Each number is 128 + 32 x the weight over its row's rms, rounded and kept within 0 to 255. Layers, rows and columns count from 0. Numbers have three digits each. The size before them is the row's rms in percent of the matrix's.

# layer 2 MLP down, 256x2048, rms 0.0733, rows 204-255, columns 0-255
097:078113157104171090122088115099113154148148101113160106141132139169119132163080209173110120164140072130124115120125111128121121170123124150147115167126123111139111102088127082087195114097203042127142129134036157125139106080102114131104103096134199114092115121126078089137186153168133090113135064085164110147114187139133138145161130140098140105096122193145140126093167136144166069155129124112115123098148069162146122149138155081173183151141089135156149127141094093058176111184140158143130125147185140175149127133160112127126140120093129124173087109171131112111135142132128109163168162185129161146116131140107160186083115118116144080183093114122160115091146219132130112108158085103170119141105082097115149103191155168160131100147120165135091134116175102113127129131161085
102:144172120120159132163096058116128115105178101089013111162140170141101057101095066141089140103086103124159174135072141132160133119146076137148113090050128100079098135126111115113162112097041092117112105097118123150165219138198102134197111113147130148113151116144163142150099163145111147145067117079116118154094136138082073113183148136153108119116143112125118083175118082126144223167099141095093060113175117163061082135136101167131135163118147153150122127115133034098085139067128151073114119147150114135132129179115105092115126141131162134165132106143130104075136162092125167114147120137092136104247125104131140175175144086138119146139059153130149095082138139139107116127161140094175121128161183185056177102128103136074111133125129164113117107135121167075102125130119130
100:177092097128141121153177196144122186150078086132125105158151126157116103074121191141134124140153096143107160162214121103082128128113133155106125094188081113152132126157196214116175139165145116140149108182074098057146155222121176138113156115148109131118126083184086170167123158137118092109124175133187124123106139170135121146139129060163148126132157193160160163173130168145101111137138145125162100181224089165143127159142125126100135099134118102134125102153099137146145144154128109095125157162135102122119132109120134138114135143085124107138137121080134145115063088099157150140121202176113182138117152146163165184132130103114127125181149141124079115128142125115118114153133152210107146125120083116122171123141109151153094076124139134147105129099173126118155121186155110
097:070111095144111117141146154052119154089104117134159127099107110124135159162170101130086133173115098136150155141058134095125109131124112127137110144097150063136037141156081080118145130102130102182118155082085132105083146144100100085106087197085102127114112104163144115069101116050125127167102081160028173123152138149106121069146154165119121083116155094136171119136120098130240082140126134139134123116065145076148117130137102121108094130127173100131214114142095153170248146098127113167146132076187122137112099127125202151134166102101135118152130173127149101166160122147139087101115142066112095164126154117145153123133150063105133121123150117073134192122111096105123128116152087143139057147194128115121096162095096120128125101078121093192140138077147171107147173108089068
101:090175124121104114181128127149118103112178135129178126114170134061125153160128135133100115124119121132126126123166158172168193121093159117188017139127144143168143136087074103138166116170167123114134192108150099217137125152167114137108068120137117164059108151123189122073119116057042098188101068123175187098159109129147176197187118135112149148162121131125177098096082127120133095135129170156082111088161128118094121157149151083133113111150139146120129151128094159118044104192146170172138065142124151084102182132097166144125126125184140071167149150179117134151147147130148147165123124225090150149095123117067155120132148131130171141109175106136146171135116144153142117151123141159117128165121184114150061156167142176163119088150126178134154158130128124136101130106167093
094:123138151123138111143058137086106188137175146182120106149123137132156102180086157134075158141137144051128133134112138119119169137165101146078131115080080097093101137161122134113164206101137105158117138071153170100179121105049114150160151100175083139108133111123130130096128167115089084091118080133158090129078176124156096094157188108090126153166179155118139223134135165153122096149120128107119109106097107163126142104171131166110159112116153134159117121166119127123155108127119098143111160124153107174166168126147103112121136126094118149107079093073207135173083082158136100144136105139159132155113193132143133142135122079169133151105165121072131124124126099096134153141161129141160133083101185151141156118127165178125173172124147108113141161090135083109141153133159103
100:115096139069111113133057082112125153147101124147108127078113094135138133102111155133127070132136190129096095128109144060131121141141117082100201145124103097107117145098132110133134153078122147135161115117123069077074178145087162071106027194124100113105133090090055125122140150165109169141110111137094088126134007170116179133141090147103146132071071125149140150117093114111041106058129112142148101162125116102122044094094127104093120128118112135177105155121141201167166106153153087121135125133110162130134103076123142125120154076155107155138088113114116111107127129052133118111098106108137098126113095196183132109118126115100114115144148121108162206114136086119137136142106144122164036165171099144125176106159116130140154032130156144098116135078100138162197075181124198
099:146096100151105125148090214161118163169135105163094156135187085114125141053129135109146099100136113124000141112072083076121117099114144113150147113188171136116159135115136126145119147179098122180133135142136130139081159106095192121147159132149067132166171142075125173087109063141152138091151128091128210131152111173103143160131127117138137148102144049146127116160125162154180123108089079155114146066124117062085126108120173116154156154205114153102063163108136140182092149109114146133067125129097144133118106077156118128105146040130151089118163143194134115103144157161108121139157060129147113112096102141197155175196096141103104133134167117139136091118129114103106086120061132076153134145116098136124097108168078071128204102153130138170075130194119154098107181139115143
099:128145118112064154086111077139161184145124180174128130171133095158084086146119115094158165126172103122084106132068102139118128149156099159124091136161134157189108151090105106071063103122197116118122081106108146057130132134114108126126057049098144127087105086110130080113170104143106158068146110148108145130088128121083070101103139186170141148137134133112089123152119097120075169193114123153109113097110111130109125139171124080067110057121122141103167151149136117141097088185115118142112153135147080181184224122123080161101137086140161152102133162101114123085069175084150161122087146089164127125149103093131180141152132122065127140112103148136115152131134135160109100128129183117110160052140163153106124149141163146142118114115135134163092156109140143139119094140161146
100:107182118147149122159111158108125110125096084113235117125082126102158141217129079152168160155109057078140144098144150161159089063104132136102142123098062081132154147145125184085109096150133157123101155132115103128098155116089156110104111208100129165095084147107113152160093095138110123092132176160139149119156122127134100160111107161085137134117140088113100113137083104104144080131109096113110121120146151172104174132100055088110198198122103123125146137154131125048166147113124135137131146114152092104147048126140137132134129142119166134148169087132179045159138131120147109150160093093072069121095055116158133108118140129098107132132104149096114142112118107075116140122161149107118145137166125123134068137132172073099052102058126138118137126074105153074079157070144199
100:140120122189094135081115189112121116097088179152057112082175076183110164152171091140149086142122150163119103146090114136119147131128144125082157113194148170107093157175084080104154141180102153119110097104078105169141143062155121173153105115118126116117103117083141100078111112116123149084134130117107156148104161168076170182152167063053151133127094106162185129178122121146068082111116178188111150138130119083104122070178144175171090136146148130095144187129082127123191157179109127125120131082091097073167216155124088126127129118145096179085100145143139153117128105101135124121172169133112192182143154158145136160107124127103180115113137138182159103136117107111133135162103141139179143109119108122071155084141100079150201119207171121067123137120129132130077104131193154
101:103093167171127101081169179178132068159058121139156183104136121076161175149099148123131180058106157185139123139157176170146103170036101171136150121209149118117113128105141130145134130087111142157123109126116121114170152083149142060135136164109137141137100153142101162106159103070165118110107101195124118141137092104137111123132142165106128121162161090111106177168131097056119200115138162143108100118180103098108047147146167152095112061141110122103090082118139112081207142057160155125156129133144128088140108157122095148156102099214053105147076128103112100114123105140138027173125168114108125111096176085131108101119064141123153091153125140144091169144108128165128124124166074141124052120100047171130091170101142076078098111160118101112125101125103086154098127120164147
100:129096118124150072109146179137116093119102131105156172129138123176108182100141153136178136082153058124142118140120099071123132105140158121133149136147061176113146117196119146085078123085103095113150137110070066121127123070136129130195062151092140122134126122061095138142167103086149068071116110108108150128138131120055164121131115061173152139135096082147164153187074129125122159140165164211162108110120132110151150131128101105157080132100053165131060096134112141109059134158136082119130107147092101107119137143162158083128165109103202135115144127143136120127091080174149059086160120130092137118032121165130141146152181132099112160082124126139073167138128125136144146077136149080172165105078104173143110091130097122095165051145166139151138073142068183143141149147131090
104:119156116145187148147173102105109139193181073133112131091041218098140078137124113070150132128124085111108114143135126076143139120080140118150090104106107129130146162113117124148149109181084119130195094100096112120141148185194119090117071125107125108137105082133085107175137126058165126166103149195128151133118126194107108101115014117129129115148102186160175103127078107097063180117137156168119100129164112116103095163141064074051108113122127133196139151101129046128113060122233073119133100138118126081089070142131117163111215188195110116128143204086159115084074111125121118088127131182083114086090110166164110148112086122113125118107160124183124110123113064130159114108114107117115104126126134152122144150106023153112172136076145160133153095159125194178175071140110127
103:163142149146143081102125109056126156153203151118071091050131123167138114105111138116206109098111181177145155134140168149106114171134109119062049179142116126115129111121111211132126156074128179156144137133153078087086070183128089139113126129087008130169178118123144124117127126112121138175146104147020132150137182192180108137195137100110155083128135137116150153122128130079114144050141138133090113191151138169142155109130072198132140146138130126160134123143116135154122087071156143141112120139150150180141100116111150140164082118134146189120122116105101160169133096116144113081115113080104137187084135074114133089121091098139109152157119139064129078144096158138159148132171159167115120131109111051118112159181191116110098103103116105157139178161155095154141098101125107
101:112145128135123156150113068182134133115149111172178158127091091145140122114096115136154095124153133120160115154101143164101218131129108138090174111169161158128112047167089082138115149185168113116177174134132111116109191104076132115185125067118160174121152085206188101115168136106145108104088171146104119133121111133149157137072207088156116097133102158154177157113136119119189112112122163120111119136125202140150142118076177094123105141140165098131115136113100120162115138149073093092090140156146144123142139133130114134114129183136138108115170012134169143071201114127147148098099125112134123091139122073131111104116145133131129094138153132101096071121164163083112143123091146169180148087179125144157167155158189116148151148075109134133168138087099134114086069122151150
103:104106138138135115164095095077127073105182141118223128099085121116139173068132118123183130136123155130118130130194076120126169164074145167132081106132131096117086149146118103105152105135127108133116110078093130121107137176054144145061130091130129119173146132090170123103152098158116139188124082079190115132122125164141162089175148130078128144097169109146208137108118106134168085133067153164093172107119091121152097168203142137133140115090093114139104158145119195108122113196109122157109130089085149116149070098133126157125111109081129116134110161131151143153179133136120154131156107181118119127151120179150155157128155117131145171138115082160125111097137125181100159153090099127153151148044195150078031147147137161097200105126141146116124098089145122078197121072151109
099:149120171158113162144142091111122065136100160150093093108110121127150180122075144187100140105130073171095205178169105163134104162115167164166159107154094147113115087114123200148203126105098099089177097148167087097104160149147156109078166127097205159167168084154093107138076163141094120162093170128112115164135080056075096139109110051126128149030151110118096098098111163137149139106107111179143138093145111072153068133119146124132204192116175138129115122087100083117189124113145166134105167104204159174174143175163133113166152180125157140113093148117105141179146191129127063147115139117156114116103086091121118089150080093120115067122098155088137170115082130157137139102250114138123087110092104154140120106143081110078115086159095117186098096206094146141117106145093124
103:144084150140180105110138160159113125127126127134141123187103128155129110123130192088133183131169119067123075124147110096107102137081092116169094150114142132104104098116127121108102165160129135121140081143145168102086081126123076131149033133180130128132076159133129115144163117161178083125164177038201125113115178179111199149120136158129131151114094148129154079108154133149131167159119072134139129131150039090132153159102105143095169100106109076107195128143087141112060107106138125110152110144169114169163092093131123153098174168129126135153144217148170206077101143130145140113167153107140166138118136155132145120141156065149124125124111128166105152130131138133150105136148154145119093122109160077121136184127135137157081154126136099145166123094104075210152162083073076
100:120122108122113164189167092154138124112149142086132102120133154126124095111095188122118174127135128135100191131113163150118115125147121132134148073057176085141147136125156148155123044080123097188148152167124105145124201138170128120087075109136114127108103170123080163160169024104104118112129148104115085120136129155067134082103125162109105126086112151143122120147122102165154171124137086106132078117141060080112110156155077150098132176144138177087175136106127101128078130044193148180141132139151173114032089146123167135105095170238125099133119091138137105097070149110116090166107187126096082081145102161121115153171156179121097156101128151174155148158118077116160123138083125105126152134142192136139109107137129056125155132129133122113126128155156255153146113125104108
102:111151106139153187091091099217102101135109135130138083152053122101216127166133158115108085122156091128083046109166179188110119168089131137104111143123073179078143096142120167094159172133137132126161060153154089147140106112154092162126163134162112135117089150068138146119134139160120117108104125176203158127114135125116065154125152097167106133149159099124131166093147086165161144053128133144131182154079129086182135129136154166120125129129118143077091109139127175102091152121134163133121142144066087146119135039093133135121123167143133135115171074102170163142120068145112127126093176136095191139130133142112132093120206092162119103188144126130114189124150128135122140123161162088126161091175064100101105164136183108109164162137148086131142149078139126138182146126199093
106:126099135127152186144121146152131077097069116108099123118130138120097145110149103155159129135120129125141093116152124134120127083085147123121132135145095093155193176145199133139165076098069127087160150143132144156121148159144102086130142067115133144194106156144188142190116126134121135176168203107097248106161122161098139114091184115115112129075148114135132065186092127089114152147134146074104153140123178112165157112149101170144104130060092099118129110131170097120185097115118203164098138123080132081143143104086145130146153152132119133132117139116114125164132148179115107120141124101156132130143108119153145077139210185120117127091147117137132144150061126211114165152117139109133106201096133103143090079185127089132166119095147118166102164203120165061143129080095178
096:050117111137130136170097197136113123141167114151107052139142077122112137178126152129113103073138044130056133151156112187124139119132130121155095180147126064073135144117119103109098093109073076145132116124189120129129137150154145151170156107135126119120147128159113139129117121114133108126176129124119074114112141103165146127078106117106126063077149048146135088155147120106128088121101165182117158117039128164108185078090161129168087079036123148153098108188151093081133131144054189090089191122112088133117137191120063113098172142194166119119161086213074159106146192123111151142072154134079159126088142099138107112133108120094124103120121113096182117120092159056116118124127116135095152105107173109101093107113182108109135090143080126162123097124118136132103074157158106
100:064120154134179131113145166050132038117115127123125112152158110206145081131079103118095128105162125135151104120124133086103111077109151155182082180110099113143113042088051138136073151161093092197129089162138096095099084122078062133166065120156119109139153109120134131070128177199196115099131113084132147100098189115069156142209129091093115139088127181101097117078158102159174097130118129073091095146176213068094083110143109150064146082115040138151120127164127168041046046180085127130082091155141173142165031149162121159088166125130176178120113166169110185140112156145159104147095174131124144139114137169136144145169110120138156087131201151118120157131068121150134106107090140144139122078102139125114132062139107156129201132126160116143137162160136019134154127170165164
099:102121126147143150102135155121116167115130101121159181174132121095153126110067143036146135122154164142117136106049135116156131092132147108128118108090087119178123129112157103106164108118084130126163103120083092118149164132106136167156123077155173154116119103120109062146165148145108165140086174125131101099076153161113165063163079179129126111135134119102153150072092073181109133181119126195156114126154053101102069133082151103091158097058138141108141127151105150128127115088101110103146079111106081122114139153120159132116144215117153125088143131129181120109059115133126162092151151109167085158118112121140101100171157106064132146078146107187090139123144063112156078135122097112134130107128130150178043192139071110134126163122146174096113154136119092059127142124151148
102:127101146141113110126156110098112164116141130165147106144152123120124163117076087132114149125127081152105215125097136101123116078135081112128150121111098131158162143093127204165114153113103153154165168105110132180191255112105093116176168124132160158110116139190117062184115130158147135033079139106116112110116149100152152083138127183101132111184140129126040185148099116100100114149115120082149120159171095198147126141152035190141187113135150147118176127140138087098174162058122164114127149115132172146119185141103086121104146175149185160159100119186061155089100124116090172151137142045102105099059167047154122125106178111117136145113075102157132105128071115152128144101162153219132058109145134155147102139080129121142171121126101141166122134121156132120106144123130131
099:130101119161098119141112138126134102124121115152123108115168159141122175142162070112165121194139139165141115132172092088150151109124115132103139155123102175055095167119127099103080136113131145059144074165158077122150117089104167134168113122122121109128116141137096102089115131060123123121156131112138093122096068102179179163191143126126128124136169124108116164164070119135131100140091129134145115105126132148146085122151073111140104137121080120157113089139146166145147122139173155114129082092095109149121143133107150153101136079112143089063089140163171155084155139133139188095113129076153113099120109127113145158218122153148126078119171141131101111168121126079164094124150084164147070086105119148182166135109099104125104150160125134155140137139150089104120151131098094
103:150102123134106166168135122133133135155108134159120130085130094111077121083172210138125113123100131093132221142109147086102149123136139124157180135083158164099142128208126096167131127153177134171193102096127111184180159122117073121155112169113126133112178145067099220128130087167117156084124117075123065125108108151083093147157117089207150136089138101125151180096157228144156156116152134092110110126121147076107107147173115117129114185159133194189169151100109147186089123150156099157081100157099169142091094058149134120100089120123095122136133095127140093153130158131145123138087136137131112130072101126228159113127174096112100120116126133117149163119115101227124111149120129120181170080064152187137113116120132095116162093135116126095135093149113144105143125133136084
096:177148168151164098129145145099127106102140166086141154124137113103121124234132125124106125138178104092160139094133141173113132080130132144114115148047130155112142132182130149150168124098106130104155083070157123199120121164082078175109113103156125098091166124064132120149064185185118158136161111105089124136103110175112159115082084118106111142099183068127180137113094126128138144138147138153218137085120110124107203065103171093116141202134046100159072123110083132133154158168110111113144136129083118128124165127120106119112095090143122095141058140127116118146156168128122098126086106153105130145120092136161102102141059165163115153118092085074097100163150088118118128196106122092107170120159145131167140081161172119100107113166103138152145108111096141109131043135098124
096:084098077184155144130138187161093113157102131145144115185126069079163173078182137177104110151123188097157165142088183143116110145052116117172148144158117132102106169191154135140131098092148152124207178147110136100174154100047120134186115177079148158153119149116138152155092105123068114120166098041109193116111171141075131108163144116120118108086161157176075144122157138078119120143127183124201095066118093159177079133146123133090114123130121130133137172146123114178131125177116129116169175096126135104124149139118096129137088097092168128103107096097096100118106094130124140137176192127144120103119110114110138153145177148087141108125111136082108075136061141119153173107112136128153149122111112116099134059147159092140082080122101121142114144102136089139113190164165168
104:074136117042147130115102190175135135088119104099093115132052154079091087097109119100030071056143141138150059108106156080101140121139125113089128117117155169168110136123124181098029149092074157119179125109161125090125077115073120107076139110083072170092141145116192097128184113132112137124136115126116139101131166100143144157141137101097104134098092161110087125163157076147069117155136133125112093141197195175180137121078167108088209191206118081122184119158171155105118137151091134148187159098139125150145141108109157132145163078100102145184118115069109144124157103054132141071102114127125110142116081088129121091124111130160088125119183086137096117096110142110155162102173157115107120139099139167106185160160124160150097129100064131136140140102168143165106148134121126
095:180207097091146145118104122188170120138173152072068150092147116130171143137125182127167107154129096132175087124170119163131122110108148113085089097196080100165113134094079088142148162133138132189130109091119059121164105137144099103165143151117107159086089073161132167108126117126174163014112199097114061172123141145142152147054154135080106124170146108125150141165132121105124160109096126130122143160100133123157186168112181114187125141092088101091080148191152123151142155121114124112127170148176086142112174123119151096114106176125155160103158063083156166105184126133140131152123155144071082135086133134081096154112150128108129139125160167140129068135143129130119175116139119124118181108092111176118232165102125129146123118167177128181180111116106166120087102112201084
088:151119131154109150183082168190129079145136134118113091161123121100039120145105155112127158073091151135126101097074121178188111109086126139157149148150092126124135118075135144129087110165149114148168101126089151141082117150139091129089213132148151150122101039167138128153117075207146094108146152147124068119138122146193199156151144129124143110080139142156122120113131181167157164103115139129086128107061148140125079168116139098113111121149124098130126109158144140082124160199164172118115152106171081115151094182132120094143131113148107119132096146144047108113136120105126139222117121132074126154124080162132113089101065169108144123154113148090075173102037127043116127101107089131119146084082133103121151211141158132184108113092185113149164106133125117126119135120122156
106:096208142112159111129116188185170097143100191065084139094127098085113165115129095138156163155119131160135125132143155112124168143086131130146132096174143119112129151118136110153108159208114124141134114105120160155135118115109163142184112140105082127148148058065173155095155188172082119097095095068161085097109161137139117171085117123110140169127145181157145130106065157087091166135131162120073040073130092132126140105109146147109122052136039108117102148111089140118129108133057135125091143155107079102095054138154106142117154167122112139094193157152142105073119109138120171135120143141142110085171143143147120139150078090160103154150125116098125129165151112137127073132093132095102175119134139134116117098069097120140199142111121101124141136095114088167110162143104099
094:140114143116125114125108116109151131122143187098120078179106112173078100193138133136181146173166174098089138127149124198148141121145137141145122137183083128167127092066181253084178140047167138078134116172112104128157109102091149155154149100157141095130117144108141099151160153115160165165165149137127084108158081109145128114027155149133153125089102171114108068104164108148135074185128114132108181133165114207120096108174127151123101086139158087119190126160133150132073173183144117083171136126105147157128102127175104126131125121136160146158091123082050112177088112153148086112112169148119171151168155114160106089121104065142134147156157101141143121138102189103129110058153065063070112166132105061130137160157194165129063127150116093157138182094161124123154148136101126
096:108100123117080143132103134119166203193150116162122095194162127107201102050145121134103111153146116131104114104111157172148131174123079112135195126119139154075130162150136149103113107139157145117095140146151122131116155140058159152161111118113149127045107131139133103123128212208110103102177168110107093142035065077128070158089155133055135133185056088147100172108131167146097147160099106136136142132210115072171082149082153140158100152159190119114075124142121120098102149100147131085139177170131131129145118136157083117099110066147099059083129161137114105121101062137134206127126034135135078094150118144092141068125106127114137130146129085148139155161187147123145166145058112186127107113133101141151194154096131126104138098106118141134157161101092112099111116119118093
100:100145124110111123114136104136156115108129108138075147119162041092099098118142073171102118097105139076128042132100188165158093138101118136075209111114104165128172103091103166163096164135103109091117103139161180095056092114192134139168141095157076097158168154127057142096197126164152119136119126118127131162131111147145139185147159159161135127095129094111096180161139129166081154132144133105116191121105155102148127098122155139100142211114122143159190105113060140187144136129104089119128173109139095066129105061163123106154188127137143086135100114183139174074119164148117148164151090142109094085154135095168113153106205159135132102137082117115152144129159133117129130154116198094115155128092102138189083144112188148115170142108114174159101108152157155096147116106115075
102:143131117178136072152117125113116100112126157131153126118128153078179171115081065040192160155123107108163154164121114116135155163165127114066096133087079143108165202170109167089125157097081149156122154117080041150125189145114122169122171151123113143123075086121166116151116117165157140138145187104138155131131132124122074085126126061143170108210143183120118125094128099078065171132142149178081127120129127051167070184132111173098116139095107123101199145164180096078073098035151129163107076130129103144130063157118101144113120149079127121110105155126145157091091108160108151118143115114111099099138159132118101126118162151120171116145090140194099102156122075107132199119149124142130132096130128170137126162173079117131083110130190123150136125136114097146062163129078128
100:121178134087143164102145164161134175148108109110166123194209150082132109151106144103155116111124185123106106144125133133119090124101113128131141116112220135108116155132131139146136144130117142137112081150160095081153152116131183170163177144166116099110141141081116150104189120157162102153054120136090113127140129100095134212179119204111129146129153167142138183097131161195065132127104128161175118122165153148109116130131061147119135081160155126128102105116137090161060170091121090069123154095153177144129111214135137160110086170109129154109180045089165118119102101109155136191176113149122168121101105120129122148078074089165097105112148105146097139123139110101121060166109113124127142116108107114109140144082140220160148175085076113076140116157109124146123163129125146
105:140148107124113121157166098109113139131107123097140113136118186145135150222107105136081117057127147098135099127156074142117110129129124122137146104135105049093156108083124083183136075124083117097141156095112063137150164148124065153110057083107095092185081040157119131099114099120043159112126097175148124132143023081107145100124090156125089129107185147120106112124058105108117152131142093111146078112062078120055119158100122029121126151100127136087225173134143037061145124063111104155220134110044080105146132153106100119196132205126148111152124174121187085066099083135115123141076115102114121055139113158110132142124131100074106115153096117103156092134105113129117133129126094122090136129198123128147098157109091101096095109124129148130132164111129215188079105105129146
097:157159135121132144108116178162100122120212153172141187132125082137130180138143160145109187174122157075090095108189097140132112169092119125136063097167078125205115108101137146182129090100138117159063129139168132189155117139154117080102135173155116102056131087118162171124158123174088113158127148085142133119093118116141153168144119080109106146155083139118100105144166122106098090115093109106152160140182118053145161086149106088108108108116139163145103174124104062111155146064121153180161125138169102091133128212113053130132136122189181130123078213086148158143133137123142126139116165159142155141146157103095119101156096136123084195114124120158102161128166094057137111140148154140083135105169133196141152167106106204084152090097114135132155109143109097183114175104121123
131:148066089196107142141083067142141130071134160142116154151109077146087147120147149153125152098116128175148199118116099119100144140099111097183172155121123106216198184166116107152136118186093140155207122133114158141150172155164137103117113137080132183165195125152200123103082115194111171107124125163131171121132164121135114112101196174128122120126131118144190112135179136142085105108143175129135133151100165137190108230164121125085092132123165173080148132210148119164096226178170152167175138113091120149129112101106138112123119104071155147161185139163151115160137142175117127126169096133132108131069142128134134081160162122106103172095112120120090134095172131132133218118135159150134166168105181148126130136157124116172090084181081121178132173117113099119131102121173165
095:116161134159064202103064165154165086182124160104140100159129151108161067102110050153142159107119143166138130105105132107147122120125143134115205141063129145121178159127154155082125133158053117110082100132038181104148181141081117060071207136141120112136143110099172134156163098160152134122165154119147133142090193158117150145102127115135101141116101079137205120170128070174111162168147146170189144126191129136117108126088192111089133122173102133126245154153163090142147131070217165135097076138146104109181094164105135107155148124077110098103157153094126116138053176127109076110181086143156125073143101115097096070131130108094142119113184126169074089127108111141148124140118099113148101127121116100094161152127089089134140093103146127086135178092118109075164114133115140
096:090044140130141157154106118100109138086121168141136131101115150099146086152190112125123152126141115157099160112106105106122104136124133152168122097108164097115179134095118145129105142038113167105076150123118149145159182090115135086126123168071193133156177149179088141118134139074115138086010134154124097108162144146140092138184104138078152145138078148094166127091163186145183154096143121107163146077121141097128133137087093121110083140177134154152168135080102166063089187164144128147128105119068107145143162125108133119130113090129148144152140195092002054129117124144125096136141161173150143156159091178122128142100107156127139095100152099149185135117147169100137155122106105130167078162133157129102123130133131107181132094110139136170103126144120098158079156106082206
098:107169133059174123121107131126121113152136119057124096152152100086098160147108139132151107110118106124150093159210122153110130127077110124148102124180143130113075112097165116107102103055152128093138196137153157126092077173119150110098085123158069138096078164129143101130140131101147118151124109104149128129123129099163100133126154119039088118090149165135132085127114143160139088114130092121172149133151097139071122140193110142081146169184131118145142131117136120089059147160024146124154129090134135153093075200165137121109107096150090145206125115131174142141171172123092130153148126102121168131224168168095113126113069122163128098129091104098159162104146100166131107118198155115131138210115164067202120103202134170098114073157162134133147165142195154073173131154147098
104:118064179167121174157164125113103108135123121115135150159148160142109163138119100125191099167116113029078222123084125142130151119105134164129145138142072132165066124140091154103087151096119093091128117157133108123115176137115140083131065130089140119136107083080135129118143125070149108102117119171067144158126159124101084155069102117160143132089151099148146125158108169076161114144114125135073156090191185092128160091124113148122160105112082135127148096104131067160095076154148093134064184146142149137115146092146063170122090163113102109107158111150145058138129108089155107144132115141129113116138083115120125161144048124092120144129134127197097126154103126199114126117102110105134085088081113108070112112140103103144139097096158081091154124071132077138151150177146098
104:149109061073158194173127147189109106133134153182212078157141097130169122195075129150132130062135218139124117143193122137136094164115120116097148098040078137162079217120196073143120070116121140108121101096124162098086119109166142142114092112197097076117128104137131123136169105096127088110097166131135105122147167129176198080128159156143124137129220084087087108128137156148153106060113063120153203115127170060134132119124193130088121117103196187143127143110096114140118082117114124179092064111092150152036120084126070143108118170097089127133074128078212177154177152110133126128097135136150154103101117126184115089133128093102131119165168081199194097123116134129110110112196115147067123104145146133124196042146097141118105172098179160120115145126117112149145123084120133
098:167119090100183126138158200159110124163123063130171060141117155096120155124121167160081125099159143164105083105103153142127134100088125112125181127150201130127131141073155091124166056075142150136162151105120092030154102135108125137137074124119166110183091202117157125174152156179104120145140171071098079113141135138143062161185145147117128124129177091141142162074162142127171123163121150079094122098077082117152063108086117110056115142180141138151137095142095068085115101067107094119136129141099161131137118146127112165132138170121126090147145152097095059118152120087114137153142186107104143101139148120091126161151128139105144142114133135173159129094158124104129094100083115125123121159180108128066073108154215157074106082125076158141081134157172133144109100202139149
100:105149126106112125117152182121137181170138129116135102091115134114141154119143130131089109167085005136120138136159122077149193118131123125150129106150115110124160142130131126150119147110131142136149183120131138120136127137106121083153169086149177133074146124107100108152148099122122100134080060189159107131144084134114043196153121117088136156091115079147053170063160122149145122090111152115174107127141143124145138100078079108128157125106116179113100103067166156161075184143123156099142073100125173127130138107133171148092102172153064114134196103115093107135169123155118133150119098109166128145138155093114112142164122153130131125102106127158113090162118172164144114143139142110097116135122118144149189104098118080104137123136057073186133174137133141167149115141080102
106:171147168110154069094113190171098166171134156119147144128107153134185191135123151133162130214154098090126092125121092065160168076163135131102137147149132147107083138122087160105125177081115113108187119123156115115138122092117113155141120124099149142146136126102079151066133216154110146159101134175160115132145123170109129133096111131116156122144115170123124088119133094134154098185127122187136082128145124131101170145174100099184103156098126118115100122117161119161074125169115156132112181144039125169080141186101122128105127035150083115130129146112146090100073039149131117136127102151188106168112129140168132154132130135141088102126175150087095127128102125056153113138175117143144143154190113147129138154101098137128114144153145117168154178073127169162138169135131100
098:150163133120153139132041147167108148145120080192144053090158104045155137181162188125139105149141121122172145120113178142158099152138141146146137126120109159107141133165152114139110117164106105175112138108153108052045150102086159077114114147111124183160104127097117125136104143152139118109141097071153093106111121192105084085143127139174120108142052170127118144114117149180152063119116135126099102122121077180159120130084156157119117066178166130108091079147178183098140126047139082146083117165110085158209136107129155121128105095140102145122095174102110088153126099142129102176122148050080115106112074178147155088086137144098124114103063119147161094125120129138104134091079148114133114129255099070120152120077149106143124170130146086092102159146163091110094136140192092
101:129119101173173126136140117110108123161116110126116129192069175163095121119136083161148148152117169170126147117117169112117125164108103159086171156135116140157166163150181129115102161175150108112108129173123138079096126117056129103121098134080067137178152110117125118184167136150101110106129107154104129124123091157115086078068127099122106158158141165170187135124136139078086113120170129135110117089130092108135120147129139137110124108213078133124095087122137163122099115122142134133137141128086120166147137069130072131116077090141102115134119131096109109170130146142132083143170020092111120078077097146196155108171111076166093155175045116155157121144182062155106182100090186133166139170078085144084130148128142149162132160180113112125137086082099095171115194111108120